config = dict(
    num_hidden_layers=26,
    vocab_size=1024,
    bias='all',
    parallel_block=False,
    optimizer='soap_variant',
    learning_rate=0.00772,
    beta2=0.99,
    decay_fraction=0.786,
    decay_shape='linear',
)
Each number is 500 + 25 x the weight over its row's rms, rounded and kept within 0 to 999. Layers, rows and columns count from 0. Numbers have three digits each. The size before them is the row's rms in percent of the matrix's.

# layer 21 MLP up, 640x160, rms 0.216, rows 221-264, columns 0-159
099:474484544490481512534520467478476511471481472526522520526502530451467477532510475466510464518523466501498519476522513503502482492518507517517548509515478505538561536481527485508478472467524496483477466511515527508458507507512542478506515521503463458490541475504490506517532471493501525513476530495457472518475491479533512520501475543523501494494542487517449527536531534478481475442470483485453482546523459507481537525479525522518508526492477495480492491475507539510533524467505497
099:483551474520504481475478520504511499508499496469512520469538508515527518522478532503504507552471482445529492492528503506520508518458479479515449507514526568531499493495497513514470489498468539487488494501541505504475524515489489505513483545511462506487477507494485511538501478518527521484451467502490581517503487516527497489512540492509468478442496537501472453462509451510498483487497475502531513523557450515506510520459498504502483503524447449492495517506477518536506465507476491
097:529534519467472501515498489518486471482478476511520472503508471474464521495472510491539514465497519517466469515539506504507499481518525515488491478488496455518468471501526542477526491527500453501537547532518477513477543530521491508486522476523539497524516476530562472511473514512470467488525522488511520476442502474526470484503492475494538500530491554506463490458499433488488530501520462506524492553486516527497498503496505467491457481517508525473469542499510449486510508515527459
092:550496501468497512488469495531504478523485484498483486508485511464486509515553552436505503467484505491506516534518525432471490513461517527471520463489529479467526535520501514455516495486494501444499513504514484509489523452475489519508510520485505468493471537519480469549510440499525562501492478529513494505494542497461512467489467496518506487498528562522499497509526506474486475464463551513493479518491508475503491511488493498474486527467529491452500525488498509502547528481465500
104:468492489522494447459478484501429541472531484489514486522526463488517480496460461518519548550508480469459462521493456478526489539476510471522472494511515529468475485523473519492502467499532477494507529532539501547470513529515471537509524497501514546527534496482478503499478472537534467475463494502521518509502494465528491499557500507516524527481472496539500456487490472530484482498484518497474480480532514542502522541487508494511501500480477510519491550491486497503540517482497506
102:522469435469556500521489480480491495481476505518531510515493490443474500461494466539516470537512472514499460496474527462504512498521483512495510507527467500511538535514520480511487504492441485478497524552505545517502515507473558509503480508478497481517500499544477515514481481526488469490500479559473519529499509499525506546521520501518484494549525556484524518493462473449538524491479523497505477456524470521518545502482527486499473535527522467503515467532509497484524501502513502
104:511487495509500495490499483526472506506509440498507517495494486482499493518509511449452474506539456468520473500542467489456505518470518470527496508460486480540493478486490545489487486508516480534500505492517515520576509490594546520494495521500509526528488459510509477485519509534473510508513513505504528494474460480488518462485496494498511538466504466552500439500517544517482532475503455469512512506495489484525464515534493528477495514508469484459476501491530523506490510483485445
096:516489544500458511496536495489540505521498515476521438497480518494485486504486526529487537518436514515529481524521506478476487520456458519510510520455492526502484543497495491530487489554506534523492493577493520521548487489470513486497495524479492467512489494528473489510462528473483482456465496467491511518514479484511490523465486443509507509531471548513528493499474536496523512492533495514494460503471491452529521541516538512542527502470485512523535488513516484464479498490530529
100:504467463466480500500466502490518467533523438512493511460462503456459503472534534476462469496475517465506488518493521449529504504510504531485506481483500529495502495453495440476518485513547489494512512553490448499539563503474485471529495521503538445532490501516529491442517524525499486443492526500507494502531512522479491509485471527530481472507502528523476493475501523511499556515507532516496484484476520492505514482473473519541518514539530485498504494492517480507488494539514501
101:498513527506511501532511445546500529419534496499521498478489512495535500479489501513473502477517489438495483469500507533513494453491506516470527515506491516536463513536470489531503488496518510512512505508484548509497488505466513499467479491468486485482548446533469479495463491458486503515470490506515512507508538529518474529484545516507495486491494494497496522493479493526526512548493494471501512533492507534507497483545476522499463482474490465464492546476575510542518425516491503
098:495507523502502516502505512527549493528467493458506490476510517476515490469468511537524489488464474518533529482490498505475513537480478507512524497488449551529518481463580497521517484515517516493494469540420470517504519483478512501487537486484483532509492508492466484505463528495508446473511473511519480542551528499483530525499485471517497509484485575503511497511485501502469512467510507482493544552537510495528491482460498515506505478467524497497474498548516498498552505495513461
096:472520538483492523505537529513520499506524510533483470449538522493505479544505504528485537513498500479514507540533500498496424468501486522503499493467509508554485512474457502493478525525505502466455506511510514502491508548518480485473433509533490530508494504548508529517515550498475499503459481491508496467482508475472485456470517491495473525476510486511525508539462540511555491504527555494515488525512468504505517459499494471486499507531489461480497452499505485519467540463508462
093:482534468489493478517490509476487510498497515516491504512527519523518508505503524500481495426492538485489542488485495510492536500487507495487476526502553548521518492537540518489497506511534520550456541513447464527475488493534497492486510496523506492481467528519443506472491520506506573460458475542490503475547480491484501466474501484479507461520498470483526504534467555495485514465507520483509496551458520501507506528496519494473521483483480554469474489503500472515505478447519515
103:512490466544519538519543464498516481550520515439485528517486494478450492445498506516523470503515499529483566505493537511494511496531506481514537502471543516467499524492547544479485473519477491510525471495469468501440480514503490515506483469480495475493519513444495491510494505489523484529510436485474511529523463454532523535519499469499503530485502489512501478489522465532461501536480478493524495481520489494484535471495489523498501490474451480531488503527485506530483513542511522
092:537475520491484453487480488497528530476509492498467519525476486507486554438502512506467493482498553456514529522500502494489497514490489471507525534524528499471470498508501515480507486527533510501477526497511494461473551490494458482555448471459504517496490469486478529479498492480504486539463506487481537515522537490481521504488512548529471526521469534481507540520520565513459486548489511500450476503493504467499515513486504481515531508489484525500445512496489503521497459445512461
094:508538482486475502492523552504489525500498496522481544525506478495492531524526563523463534454424519484495532529506444523517452512481489488488477496496495524509525520536497478496475511531460536512491494480501485499478514486542508511501475487514534521548502498498475429464513515506495481480476495460569519464493466503512491494491481508496515517512484506494474482505498493460518507496490504564497463530454512503489531496497486488463474499448491480492498459475515536532505478527517478
099:467542468503524488483512522480506441485513519535489503506545498474501509517526506541481525479493487484523479486517542469500473518556514483515538515514488507506479498492523498471505535469531464527467454548460515492487485542518492445481465476508490494475501474505495522543472483485499466519500527513499526520455488473489505496541521474502515516538514512568490518519492515472510460435493479505493515534540537486539518536511499472512492511476464516477486527482460486478492514462471487
097:460514489482489529513483523498549504454539498490529526494494451476503520530525512492521487424475471503469519470501473518474518485520526499475470505482499506490533503513482501483507521478485520464477490482521484513548535546488484475499496517499504542517501516515501467485471533472480548513495489535505490530495498491493447474491506462551510498587497520490525505516509542516475474462531529506551519528489524515472479462509530495519467510493531483510484485498518456449523480495525515
098:501463511467468475485524478509525519471487480505529501464525500501501509522477532480508507508470470512497458512496496547493473534508525513542460525500501524502466494567501458492485525480506540504528470467443534475494493506537454513517507510480508473490520523482497469494475486473527525512480456512512472510503520517495519437512521488445481536484505500520508498518544526488560461495512538485523458513555512481524438488514508519500503505486520529501484487483484547479518510544510520
099:485478463480534522529528521506456497503515526490530465507439495490512478506507530521533464477491498512495517510505501504522462530491485516488519537498507529482543522523477500510541517482505495469536455523532512485514496494451523521488520562497480522499526433510534505506474498519499586500511485497498478534524505546495481468472502507552538489488477504471503498485466528477511490475480449497520479472501521475522476516517499454474549492546495485491471458472496507494496489455502501
099:472497514518493448519535492468500510521521469531495551523492466524498460478434519535503476499487479470464450481472486511515509511510540521459502469525482537506518470452496531504522512500550540496537493486516488534503479489474487500485519525499498507481515450482491482499520527512534529506540498500475511542526492469524524522524525479492478534496505508512509484491487503544572507478470531495503484482508534541514503456478544543467494522531506511481468504511485532502464494526535484
098:534518494496528507513483488495515509491515497470500517511425459543497459508509482518508460563538478491473532454520514501522495534495481461489431508540525514500516526501503494480486483509576463480496529484519491479496484515446492448487518520479493487492508493477450508519468507496444476525510545525494520518495508502482450503513494502503490464524508510486544550504474518473490519493519498462523517507532519494505496462462504458467459501505510501491492488503502459490532507509531529
109:507484531498545457534465497487512526485478484561521471465500490502487482485481523539505494465530471512486521519484507544530494463490539478479492503502494495517435530452490468460458480513489502506471450528499538481456490520454501491520477518521521477489517522503486487499491485514504477515514512463492499593505505489523501510477482453493505475500502518476518487497475510509564486515527498494519534527458526554529486511504511503488479498514480474507510503547521478510516520446472500
109:486477483490475491501533482522551514523481512457515488445490500545475418518507515501479503494479507476537513525493507505529497511492512508488518504468500495448507496504493519483504533493523476503493475490489502475476515476457511543509515492509497533525471518506504520524503535551522501527456494519463489517510494531512476506529509480529512484434481525514471454481479523539529529488483528420471460535494491507520534504534546483477484497504515487463438534505489506474482525481502470
101:565456504455496516511539465527469469491531544496478485515522529539432494509499470543492499516533472509481506494488488487492438534526513514485506491518532510499510526551518474474464455508518495436493537497545489530482501506464480525509458504560519531442474537526469474489477483509537498492494497518538505498506474512495506525515485510475501488480498493514473481538536509511483512498512553504487520475507503501541492483516489487513499538517505517484499497493484542485485479532510475
102:516527495521547514478518463482509501506514461505475494499439522479476489478520484499486509494508531465500501501497540475513534481482527512505556539495431492529528497496473494441497510535499511518482521487478504504478507540476490520516452502548488483505537471500494469486550459495535532512523531536553518506507516521474447502515552500518499503425500458489507493488533511500512489522523488471518496476491507549478478488478491491468514528491489507495479494487491549488483477512557496
106:488521510480469521497482490483496522544487514513522509494520482507490477518558501499459490526479494529530513495469505475497503501471536500461492497472516490520497501518507474501490476502504488504483510545500521539479506533503528490514465541528514544475462486499450545521507500507521521533471495531463503458460466486502465443487488549494504521527494497500523511473468482478498558512535505492506509499513516457470510448518536460499499499485463517523463458536538475433521445510490541
099:488513509504471478518472476534485490497518495487496461478505507555508478501499499496453540516476467468481491512472510489500480477528482564496495483501485499525507515477482464535509451545508490496491540506453496498500530499497526509472492481472481497523484442493470468500540509487521527494508506479480502495500509541504475490493511485519485492570543520477494534532543511525530550476495485469513498455469520573527511535518503466569494496499477458500460511475478478530466482512489507
112:535475470497525512475474475542497507545496490540502480533455503538450497482523512480505533517516487486533494503483513504512525556501514487487520525477487505440490525522514477472508543469514497499461470535487488482505471520550554525531531499500503462546486443547551504488515506467491455513470485496477502476492496515458479461458498505487490498511484503520525464515457460491514451543485496511522502492471505499476527500466517482497490491545496482513474529488517484494495537493516534
096:513490533495490483515507477524459491503474463510484494463524508479479512521496526517521480529529446499502504497478515482488491498502482481464470516509453533459477527513514499506529549526494458454495521484511453503525510541533509518501467521505537473540530499534458528502480504496514456522503515464497454517467483467488446478472484545483491504529483548518523505495501453485535458527491536521475537542515543523489511506521520508529487494486470464470494500514497489465447501526506535
105:478491521486468512518462470502525488522479521511495500520462464470502478512485506458528471520510518506524512471523505521536499507459495489501454522516494517522494526458509475505502523516499480495475498502530521475552466503515523449510494513457489455517525486515527526499505506472447497514501494517509467482506475517505531496501521430543492445504524473495545509526431512461480486493493512471531510529533517515482534550483497470541481501528473512478530541456460513465498505467524532
093:538491516482485519503517472485494499509489514464552520514512514457496495478487504471488413509458496480438456489533551494484500469487513546524491496509488509486461474512492526517514482489496509522448468521521504496541500526503502533498489451526511529496514474505524522525489540451540500503513525465549528479516459497482515491488506461528479501517523477471460531489513515518485485507512513472495502503531513530513517503444477475459499542560475466509508523492481527475505515531508491
097:490515564481529425509494504503515481473558473502521504510501504533508518488455528482520493499511551487472479521462505510527496518501490543540458482475489533509535527481492510482488479557501524469488480509488513519475490516511517475516559522480506533544487522480496490503511463489513473505499460519535487468495453541537514463472481505504483510552501517503487496487527520489501465545465500510504475537512514501510511540498461529456539517504471467491469490529489465532501506524496480
093:485550473501477475517447463494494502496507544471502499492506506545436473493491477469483460507525511495462518514537526487502472510484528495483523535544526506461480511507509502514502520538512482465533486480505444540484515519511518466510493476505530480513508517491499489533475496552490479477495520537489516487465471499475490530538491525464486513481467484476516492515525460474562521444502467546496523498520511553499500535455454517497511519506475496506472506473544504492499478474468488
104:435510525496514524528516479518489481445489506489461511507494519495470455475525503500526524506508515518502452501544485474486472466485537523524511528507537497449509507470528510513480520509522512526488498526504514508517545518534467479494505483460544482508480500499480535499547525477484474498507483510468494531446482489504473522552483479494478554528535515493583545470480525509485486491494484468504503495491514479515439519500506486493478530453518529467478486513505488490520468485524466
092:496473512470504460518514484538470466536449498455470511498512484461526503513476455524495521503487532482483504456535516501528511501511524490445509519520548482529514471472568491499479508513471553513469554518503492514511475511499428514487521485451460469509497497521501490532501492487473538510495515503477538518507517488522525486526493516505479469501437505515525490455497500507453518525466520511491473531456516521521499512496537483474475490505521512496511537478506512484478531483522536
096:486477482446503528522515456412507480494510525500497484501496466483508495506487488522462462551525535482504474495519548478504487514515499537518471483546525494504495501507520513459432475484510511519488505504491478507450505450528495513528508514469527475474491468495529487478522492504485448505517488482585475514543519500513456533475470504482516529496502476484510488505521522528523528526511560496498486511478476488502511490483511523505505471471512491493464540475522491543465506507482499
098:524460518457487531506497558493489510467535490473547506454448540523447509515478511477505512475504489486470501474524480526469524511500522483474500507477508496525459541509456511481469489512520562480549533485523513458514569500492493535490478508502499476501448502509506456473514528510483501463476511504512469490520465513479494522494527492462479491505514508485508481533519509510511481508540456483485459497516518522511543486471504529490479502504560497484526493530494514536471530520531497
109:498508506495497494483509476476491495455514510495480490479502450504478461496523512529497475472465497481533527548543492507498521507522494544513494446466514525530533507489479488486471522494528436482477497483457465521493459494527481541477522541509530468547514461534523524467478485542523479497517509505523502555550495498481517473515484483494530504508518510496487493522511488513493469545494507506507490539545528460486497504484486510497520523472491497460506452486515528513507439510445448
101:497533501476493523544510507523516486455497507496452498471507491502485434527522516478487485487522502516460450507493444468503482500517490551479532482534511469493498552480487520509513486508513523480533512478522510533499515518469445482452502484472467441514526527461524471560490494510504516486536504485497491545513504493487473504516475473516547497532514498546519473462500496476522509508466507492495496536488493522509489499532505495448541442518508481469521463495509476482517507464477490
097:514502524484485470498501513495550522492497513520498521530471478499445519466534505518477483460498465489498455471462490518509516533531521456499474514502475508531512487457537506488473518501503482550508495522522499502489496496497491471502479523519458533504491507514532503514518483483451498529489479504460528526492485496453526480551515529474513487487510550474500489527418497517508561500506500463464521539500474480552495502493510501473452496543465535523486495555483535476509477516513494
101:507490492496505524466484507471530481491521556508529549485493501487478551541536529479553458514477531539528480489489529521523467467522544490514522455484488519503484523496540468484518522502514487510512485478472508511518519529530508467480486488458517525530537506483451478501537517478521577515506499494476455484483510497530520492469538514508499524517507449505484496504506495518479488506498512492442464517459517468506490483530489537496513500479505526496464496507527463475483444474518521
102:492503440503484509478486482526473516478492465507473510484498510466486503493528528488516494489519489450493492523508507528531540486454509505451537486490488523503552519511507456482523514547532513525503500527447497512488527483535493550503496496483502499509495497465482480473468491486481531502468543444445474506507525513536472497552528526473525497492516531548497473472522488533530512493507518534526474530477526476458454512481495514534485476433514522478488480521476522530482481516510506
097:485507479482508499546487512499509470521496497515464494468479503478526520443500500487508462508517509503508522477497499517518479506551491522535509511485522499499501516556533508501491474458509478444480491478466480545479484518539498471459519483449522530477451474556489502496455498482496492452508457468509513504509522468505485551440505528485465504515505501537492489518504452482518485481504541465567492460472480473478514547537493506514481512522461495529497508489532515518512518494517475
# layer 21 MLP down (transposed), 640x160, rms 0.25, rows 221-264, columns 0-159
102:509492490454503490489501522526530505549499510537550489516463506525514495444523490488513528493493505482518524482492517464510537525505519500530515541463492512473459501467497531469539514492450507507507505528518561499491531529508492506498485482499490498520497518488508495481495460490493512466536472522538515455575464472518533473536537471542515525558480468474504525515503478491491502531516494492526480498493486488518525496495464510506529502463480476539477544515510489469544546515473461
092:506511502514476528486503550449487494531491514508515487501494499545504526561547491531543519468528489519485531539490505526477460499521526446489507465458439513509501564470494502508507498526539524511482473514499520548482493478507507494515466476501530509504482494489499493486500564461485514475550487493500498492473506513519503480492495462514532487518506447484488486498486522541505533522467514505467493497507455476506496488486507522567504468522538495510525520521489472470470559515499506
092:481473476496495513513475495473443512487473512502510502546515517531509504511516513460502526515490513481494490488499521495505487512462517493494496476510447468487493516452504478468549509547493472511522516500480441507531463514512504503489521482499485492482496479488496475527526498536503540430510485557468509457509501461494488500530513489488492556517492503497506523522461474502519510515460530495442534463521467516440469486532499480471539490450515494506508452470527518467477538484517466
098:515495525524455480499496497490441499481443497470535448503540466470528482509516488532538475503515510503522480501489499502526507544490472494526499479527507491488494466491514507511496554516537520528518496510516519472507497502444497531476498474527497528535482482491468512489487499493505452520536546556548524502523494502477521555484487481529486492472482549526511477517520503512480518488498486470515537458498501492496476493519495544446438486468520536508490514507468533529514485523540529
109:515502478508486501544479489515496509506501504500556569493503511513521507497477504504461505466500449461500499561541470505516499550489494526490476464540487510462473516510469484494463460478523464509452446503463493491502463514495496550520478498491474482451484491499499483487534503503488481495487505533514497550493497539518469517558511525519491553472501487512464520492496517488469530508513474522456493457516514500517561502473510460489500472492520499535506500524518505483490533454487517
094:465550486482444507483502481536453498487515536525501497492489517483506497493490514482539492469495445493495508487500493524520510506501511522494559508459461497530499538477504545488515540474554546491480504460524500487505472514502563524516482534514521528511513531499509503512529527494505521518556501477515491473470465484534434490513499508490525533511486485484497491528473524574457471510498491472491494475458505517462494508511513507448561487490487522507489486524512496491474477480502520
102:512486487479461549510497502482487495516505500490500477498532507463523493536455466459489547487501527514500509489496505510473484482486508475545492497525529511546448533473466497470538526470489472483461479514531514487468549478501520480461497487510505512487483494484529446494504537538514498555488553500557511491508528538502524526546495530524499495469506515466494521464537490508495511480488564503531516449533500467505504483481520478529498527526472473521517466494506519489466494458483500
105:481515509548489460491484553501507500485530472455512491484502522555499513540505499500481529496501455497529551485485526508523484541490535529504517519506487502535528507480527503494542515481502456526477447534518498455538517484480508528502481508483500488494511510516505482505462510482483496508487517512500479507504516498476507533523507528526497503504499564499514512492530513449487447460459506502547499491489509474485465511521466478556546491472521526510483549531486511466530463504434532
099:531468556529587502510487492503474497506486509507485508508482461451480482537521472503547501527513516496442501563482472538511488507497471488513550552474511480513531519504479506511490486524464479496490504488522518495491485517510530535474447491494509525495463512459500521526520468500514524497500454504478502544528482531506473483498522523513481502537436485503545534468504564536495510499488479481514496498528521527519514496480478516503533478487495523515506498532463516483481508507529522
104:501501459504507505503505538485499485508486506481527497490530534509533484494520468493458477545460487503478440468514512484484523501529464513504501536475539504512503532487523498455465534457467503540496520526535520481479470508533461490513512548518514568484497520521516511460516492522499471514492504491472518504532466512467508507499472492499534488465482462434491485473506494530520466505507481517489488462536544476472530506509508523443424489493512504489502485520527528494533497533481483
090:498484522511509497502507502462484501531541503459449474535473514501493518501517536482474536513490485520535488482509472469526484477530493485462513512512515547477446515459444483511453453467493510458497505497498523434524457522538487483502495483518512488529512484489532491489505506487457504491516491513505496467513489504475516487518467495529512489515526467523492471518459558460527496549538512557507505448491495509512471505507514503451476540537520493454472501512470488493510511471518498
090:537501484504505478523483510497467487449489493483515482508479514468513472448488479488546519544506498503488511487509557467488509490466467473481518490529499535495473533500521510477480477477502529518465491469527530463531477492514494473482464466477482511457498512454544511503535499461533516499481497505490523511525476512480519508520464501497526470478416499504496469478511478492465499508487536473592442473479527514469482497466470490469496529507486498460492497490493481493474518480497505
086:472467489484520494528530525520544504478522502521508478538504535534451525473505489504494507485508496450496465470490508499505472417520506489510493489486523513485530482474517522486484526530503530505466495519461464485524522534530484478471520492440493501508520497471535524472518498504507501416509510499496493512548511516511510533497488501499471459461449494486512508506513530494505512517444495491478490493521463571520515495519463465479536543521490502454490494518522508505525490540480514
107:528529466481524492513528475526462431495500431478510494472518481512513510499472504499487531500454551520494477455497471542514515503490479507498430476495495538534490478469484501511545496489522491510531514482524472472476495487524533464496508502536524527495509540503494514545469522515551468520509529533460516497488489479493496477497467481535526532512510479461481465473511514473475490475528495501507513502481523472459534463496503544526473507467477518515533515516488485495556502514517497
087:517492496502458486546532474492493514516499554489477471489518528531505498497499473509494470480455457511463514493483498472505470478488482491508483481467486500539501521513523461516453535505473511500473493496494482520494480546492547477475468517476513473500506535511523498456531503482503506500489539466539485505491489491528532424525483497471498493493516520548483460474499479443527489531513547492459503472505472482550488501503482511467482463508535438486527478493442486474529508485486503
094:508500486480534527496534460481504450488518481474503484497487493525508462558527525510479473504470492528523542522495544491455533515495472507474526457476476516485554477453514505464479460487517485496503490494491442467503531465476491513511517543491472475487462531507487490509514557528503474450477486466480457515508562516462510519513527533511509532515510476473500499511518492503525518470533482472502509516488504506490489564476477509518498528512475467521504512477498520543517486528475485
096:540456508458483506482494488469488505536514507469472527498492538509511474545513449489475486517511483478498509502479460474497530513481525515491480507507497548462483465481477531477469488478499512532490515500530480524515499487517529566514479482477497498518503503514549488480507519517492505464478549479499524516495487475465432475573485497437484510470442506476536499471486490482529522525500472495502495500522451506504505531501490482548468507525517514516439464470503494511497484505515479
093:525507493467497454510537500485493475493532513479489511504558526563503522476516515484435470489514496507512466486493495520484517514500492491502466487489460541488478507529502523538483491489494481506497488491478504477556489488477502520498475473522497501501480511484489521533493538503462525476454511459486489494514502513549535534524502531480474497478550456514496475538485490485483516506455470510476509502536475532563524511509508529529413455496515455509515480486487518532525481506506459
100:468517521522502504508519501502500495501509458499495529511523444502487468492470519492454489521508554473473507527462472480491485515506518468472474500519542452532526496479481558493523512560482496495491448524490442507529473510487458495520521490509508494482531458463498539507494508514499495507502503520508496503563480498539522506531546497524515531521539441482534461512492477488500533516463452452487526451505493514499506474482494497517522505507507484480531479469498528519503511446490508
100:529467430530526495499524484475487501499495532498514487509507521489490499507522464521539470450506493517537518516497470518488530520504481503521440475492507542537486499476557495493503453506463525495449489473467520468515518485543519479488492460526479493498508455458520520550486490504483514485451522486487456516465527461516515508519492485514517470490525483474485515493548520545480505518521542473496467530532517520462545494520532517491479487506532489551499507494497493461513495471518492
093:517510514480527487488505467486511496544499528489527451483495555501546496488501493494525528492481515531511494530549436488525510503523504514514505529514504491462505454525494521488538497463471549484533510482528473514479478500536481501481505494524523482503489477489497545495513474523488513481518525531526546550533496470490524473490515481471566457521477460518503512514490487503491465476548511457512516490501502500525473434522497439500535482520527474477499506512541480483527512527470487
091:469551498539528535485511509509541556515464461499506498483535509499487511509522460496524485534471529529501490502517473509487488538534466466480487521526458492492489529504484509481481522463517489528499451487519474484531480496478512529530497501539480514490509495503537477495533484465550507475479523492473508528503476511482563502488497538512548499495529506543523483533498464478505520496525506517435471446515509522507492521483527498563485517549533504519484506466482513473484460527496505
106:473505498499493505471494510511461472481465478509454496490495476499528502465483537527543493497537542490522496505503527464516513480499517531512525487472508540520524514481491530481483501556466498536538477473471537488513503476481514448517543522465493503443458500510477500511519483455489515447475518522532500461495525490507509525535456523488530540452549507515487471496464505489505529535521489520507518524473552500473500485507476487529532451514551506497515482467531484481536500502488507
102:484522461492509463487445502489503523504486499536506480516469507449511497496480480486522476501505501480541509531449533536531488471430512471500544556496521513455503481528506503497537482488498499493546487474501504514517501487516538558525466518498506489488513448559522466506478488456524484439519533487466462560478526494494491523486481529517450495494489482509452530480519489505534505485461508513523467507504482471465520491497519491504487510466517523521508527495491509481468506498507501
093:456491516529497497493461461496501471471506506522488509495498457505476482464528513467475516498500499476563498525533489516506484475519515485499500460484500522496485498479495458517509466533467487502463509522499493474483493492547496516491485535483513494554506445483537508517526519470495524513503499498513491520466534519446507521479545490456481455537496521535515494515471496515452497527504465500530488510512495451483464465504500529507535414481511456471522489485490482565515494473514524
100:504509505482522474493472450525526515542515499545458493523448466502482509507508546527506498520524486504456465490518439480499532482512532475487527484520491487500499471528501508485502444482506510531533491536501523530509536509537489475497494487481510472498486498520513480524506498512459545526487493514486517480440474519507503512473475523517478540477443519557498523479533515502470519505552471502544483474508486469516483509442489536483491543500473490462506514482449509486482519507486465
102:552493552460519488520568483538496498441474510501499563489534487489478460492528540512509501479529473444537468485507494520526514520493498500505484520504466497478462506475495536485498479482488537521539506513529463491541521473499491510465501551502478499491469524516494507501456521535470474487479523514517493508506463459519511480535499489481502491486504502498466493469446445509496482527479471483539479504540519499539498499538484497466532506523463479486519490481519489524484485473510519
107:478500464490560526508480524441497442471473505495526497471469485540510522480521469484465516494514479534499519545511456490488447504513527548512501500512517506524539507497465484535502494485512520496474529485498550539526513469469551486504503493520472468542477473534491467472469470561486506461513512516508492478505485517514500435537523466512479523499503537518503469474485482477532491476507480495463531504511498496501492457531503490510521514492517495505507480503528524452512521492488536
111:500480499491504500498488476513448494511485492485470518512489486435508507510515461492524501499487495552523523526469500523492489532483522451484535516512478506461522516459515533509500533501508506535496517506508495482522453489471473504577503505516524479510494476512494544501489492477508535496527528489536500402494482515483524482541514448500499539534513508523536489536481490458509543479563525523490497482500553485481491536509482520522518465509496496539501543486464520493487516486493496
098:506473510481485493550471518507499528473489555493520478456497495488511511544474481538480527509534482498484503551457537509459483505491507532506462517487529516469487466469504470463459460498494454511503545491536457478482479525502533489489497463543507507514476552542510529478515478501474492525513518502494497532530512504543533503513470479502526526506486494488499502541459499484527483520498484492505565537512498490497479529519538524570550510531527492517468499491513478502498487479515520
104:504517462488486482515535502478487487460488518533503514438512462482461498512480521504518505517524516508504513527483528558538495515517504466511533483509553515472497494527495504565473476489480500535483461500495499501541479512453493510515541512514498482525496510473560448511512532552495475469532511533470500481515485501514531496524494499485479534503546525459504498507518495519505512486542490531474435506495521530565482519493528491543488491508536481521522460516480521519526519520494519
093:499503527499511480535495521535503463554473503532512464486531491520485493502508529544536520489500466461520515464511544485515502508513476497505461509496484565501494474523461519554455506499510541500537503507491470554488463467468529471501505503508483525469446523477445487521511509512472519504471533470515487505524497483501479484479466442503521492490506517513471543496494513487530486520497490474449532515498503517469510475466489498501534502493492526547521519478523530487499465479443528
097:520481523506500486435512494511496459508480452507527496506507538456537472484542502527480528460501513523487523499513518504493459528496515480444482509518483479511519524521510470488534470510502500464508484546468489551503523504481519520469485468506485505497471527525485491503529464480494499503490520514489513557497515474501511548470523514489482478510511556517514505497509485466563495526467537518530473513530509485460476472477511484516506532502522510470509483553421519484514534465500470
088:508488456496515508537486471531475508485513471466483520480493483459459516498478471488534461471473501557503541468530527515493496532464547520523519476501518467502485477467474497558534503490513493521481509488492475486519531478499482493511479480556507497509532512475490538566504510488497505522486518515500459572457482557503491479491512539503521542472540491480513476520504450483509527523472510541514504499550506526476497487489494509500495502503500457497517466494476525475521520493463479
102:537495498478509491501540498504525496492448458506526500500511485522479538478494513503508512459474500480509448469489492490489506555490487483531515482488480539523491488518517512507482430535520493508540501466491485507515496514529494504499512470508544549548521451470464482529498512489482501458485543507482500523473536481538503527477499495537521454482460469502483478506502529506465487550531557488488486523470489488500500498498516522496500495500481430460507495530455505463504540544473515
095:556510484485470517504506492515525466490514508536487491481493453503488458514491519513518480504473447463530515487490546519523457498515511459525485487485494495472493490419485491458528504501491496509499447493529483551520525496497526524521479548524511498495508491474504526468497498531517499462477504516470486490477484506468553513475530439495529515491506496531526471488518504422511529521505510498471503490481487489522473535538452480490504522539474483509460507490460510474504488475476461
102:505508490510460523526463496488508499501487500516499513492518546510448466514530532508539517481518460504496476574494480490512508505485498540509520467486477497508513498550530492471473520524502483493479532492512492491483508490479494452521489491521460446458525513543506484477519473508459523506517526503482525501495511550520508468503492538520499500469551508537465501512472523499509466498526493497500466497559516495548511542503513500483450477512552524487468480427490518440511504507501515
105:502486493505532520467438525485501461509443497474514460511520505516483505514497548489545506511544509530521520502527473536512515496507490504502472504478494511516490473559483500473484493498494463529579466518492499537498500475553502512499547514567529518485549518477524526481516502485501523491546473459507466495489502494482566516527491513477505535472499498477498503503486520459517540501501517465546503485468461467484494515471503479514468490488499481538500506492515504509460496483477468
113:500487488525520473468513501503517467517506521503549514533524496466533501502549497494540480468461507488493490494475486547468505484502498484450492490461464495498491511515499531467512476495493543490518447547514519497453515467451505526507513534502500526522523521470512502518560471507529472520533551533517491513503502501450512501470499456517499557455540485506498498474482503465469475465509466537493495523502495515487537492529511503510466504504537522544540512505467465483457479488510505
106:543507490464489541431505490494492482509541497496537512510508509492524491489498490468547516499455486516485517517518534487529505511520481455496551505496488446512490510503491470510465494493524521516507506527480497469523476488489532491475455534512468482479520525519511505519520450473525486494450520521516544463503489513494484431482496474523489513514483512485466452494529470567513504509496514556480500467497501520520542515492481527513558508484560529497512519522495531468524499508518518
101:557498488484479523488501492502500481530456543522544519516500498479482507461488476495514540525487488515524500496504471491489515487479516532564519512513503490497496484501534478495463475531468543488525509513500504523558523466524487514485533495501528507517482456540485514538521504535530513558450497447543539489498460478476511469472493509512504481485531527527506445496537496443506526540535476499523539503518534503472490499517530496528478469485539482460498503509485525478505478515500479
095:525493495516483514488491541539498502517463541489503506500456508518461486463513500510468505523482475477500543477517529474521471555476494494492525530474481503535516516539475500522512501448492536519471498527512481484498492475502464521498506518467491482523461477471509488502525506483522477480504445523517493527568467512552542522477489446510495482518502435469526500513445469523520495491520524525539494471477533498557498480485490486484490490506519529500504476472473553510515484531525515
114:495504505502519506541497503518475517459455521481524537495535483455533513502506485520480520522492538544475503504504455522526507551548494471491492457491456472528469513511470502517473502448554530523480479485489488455527488510469538495518481473510498509501488498517490477489532516516493508513521479494477501544537508452547504472469477475418479479514540517499529507509465500467520537481494506490492494489509532471483487472530508526540520523545557482527513483505483486516502498493514495
097:499504490475514533506528445558503443506499487491486477528501495484518478499527465519496475463537449499480489509478492520482521476539507547480523498497529550527483499480488546483526462523484496518508492502459498510494438523500481490494537528492480510470488518503493425508485506516528524489518532498529513530471485523510486498495541534486515511499493510470491566483517498522524478494526475514536511534513493508522515484499487499485487503535477451444494479550473500473471449469462494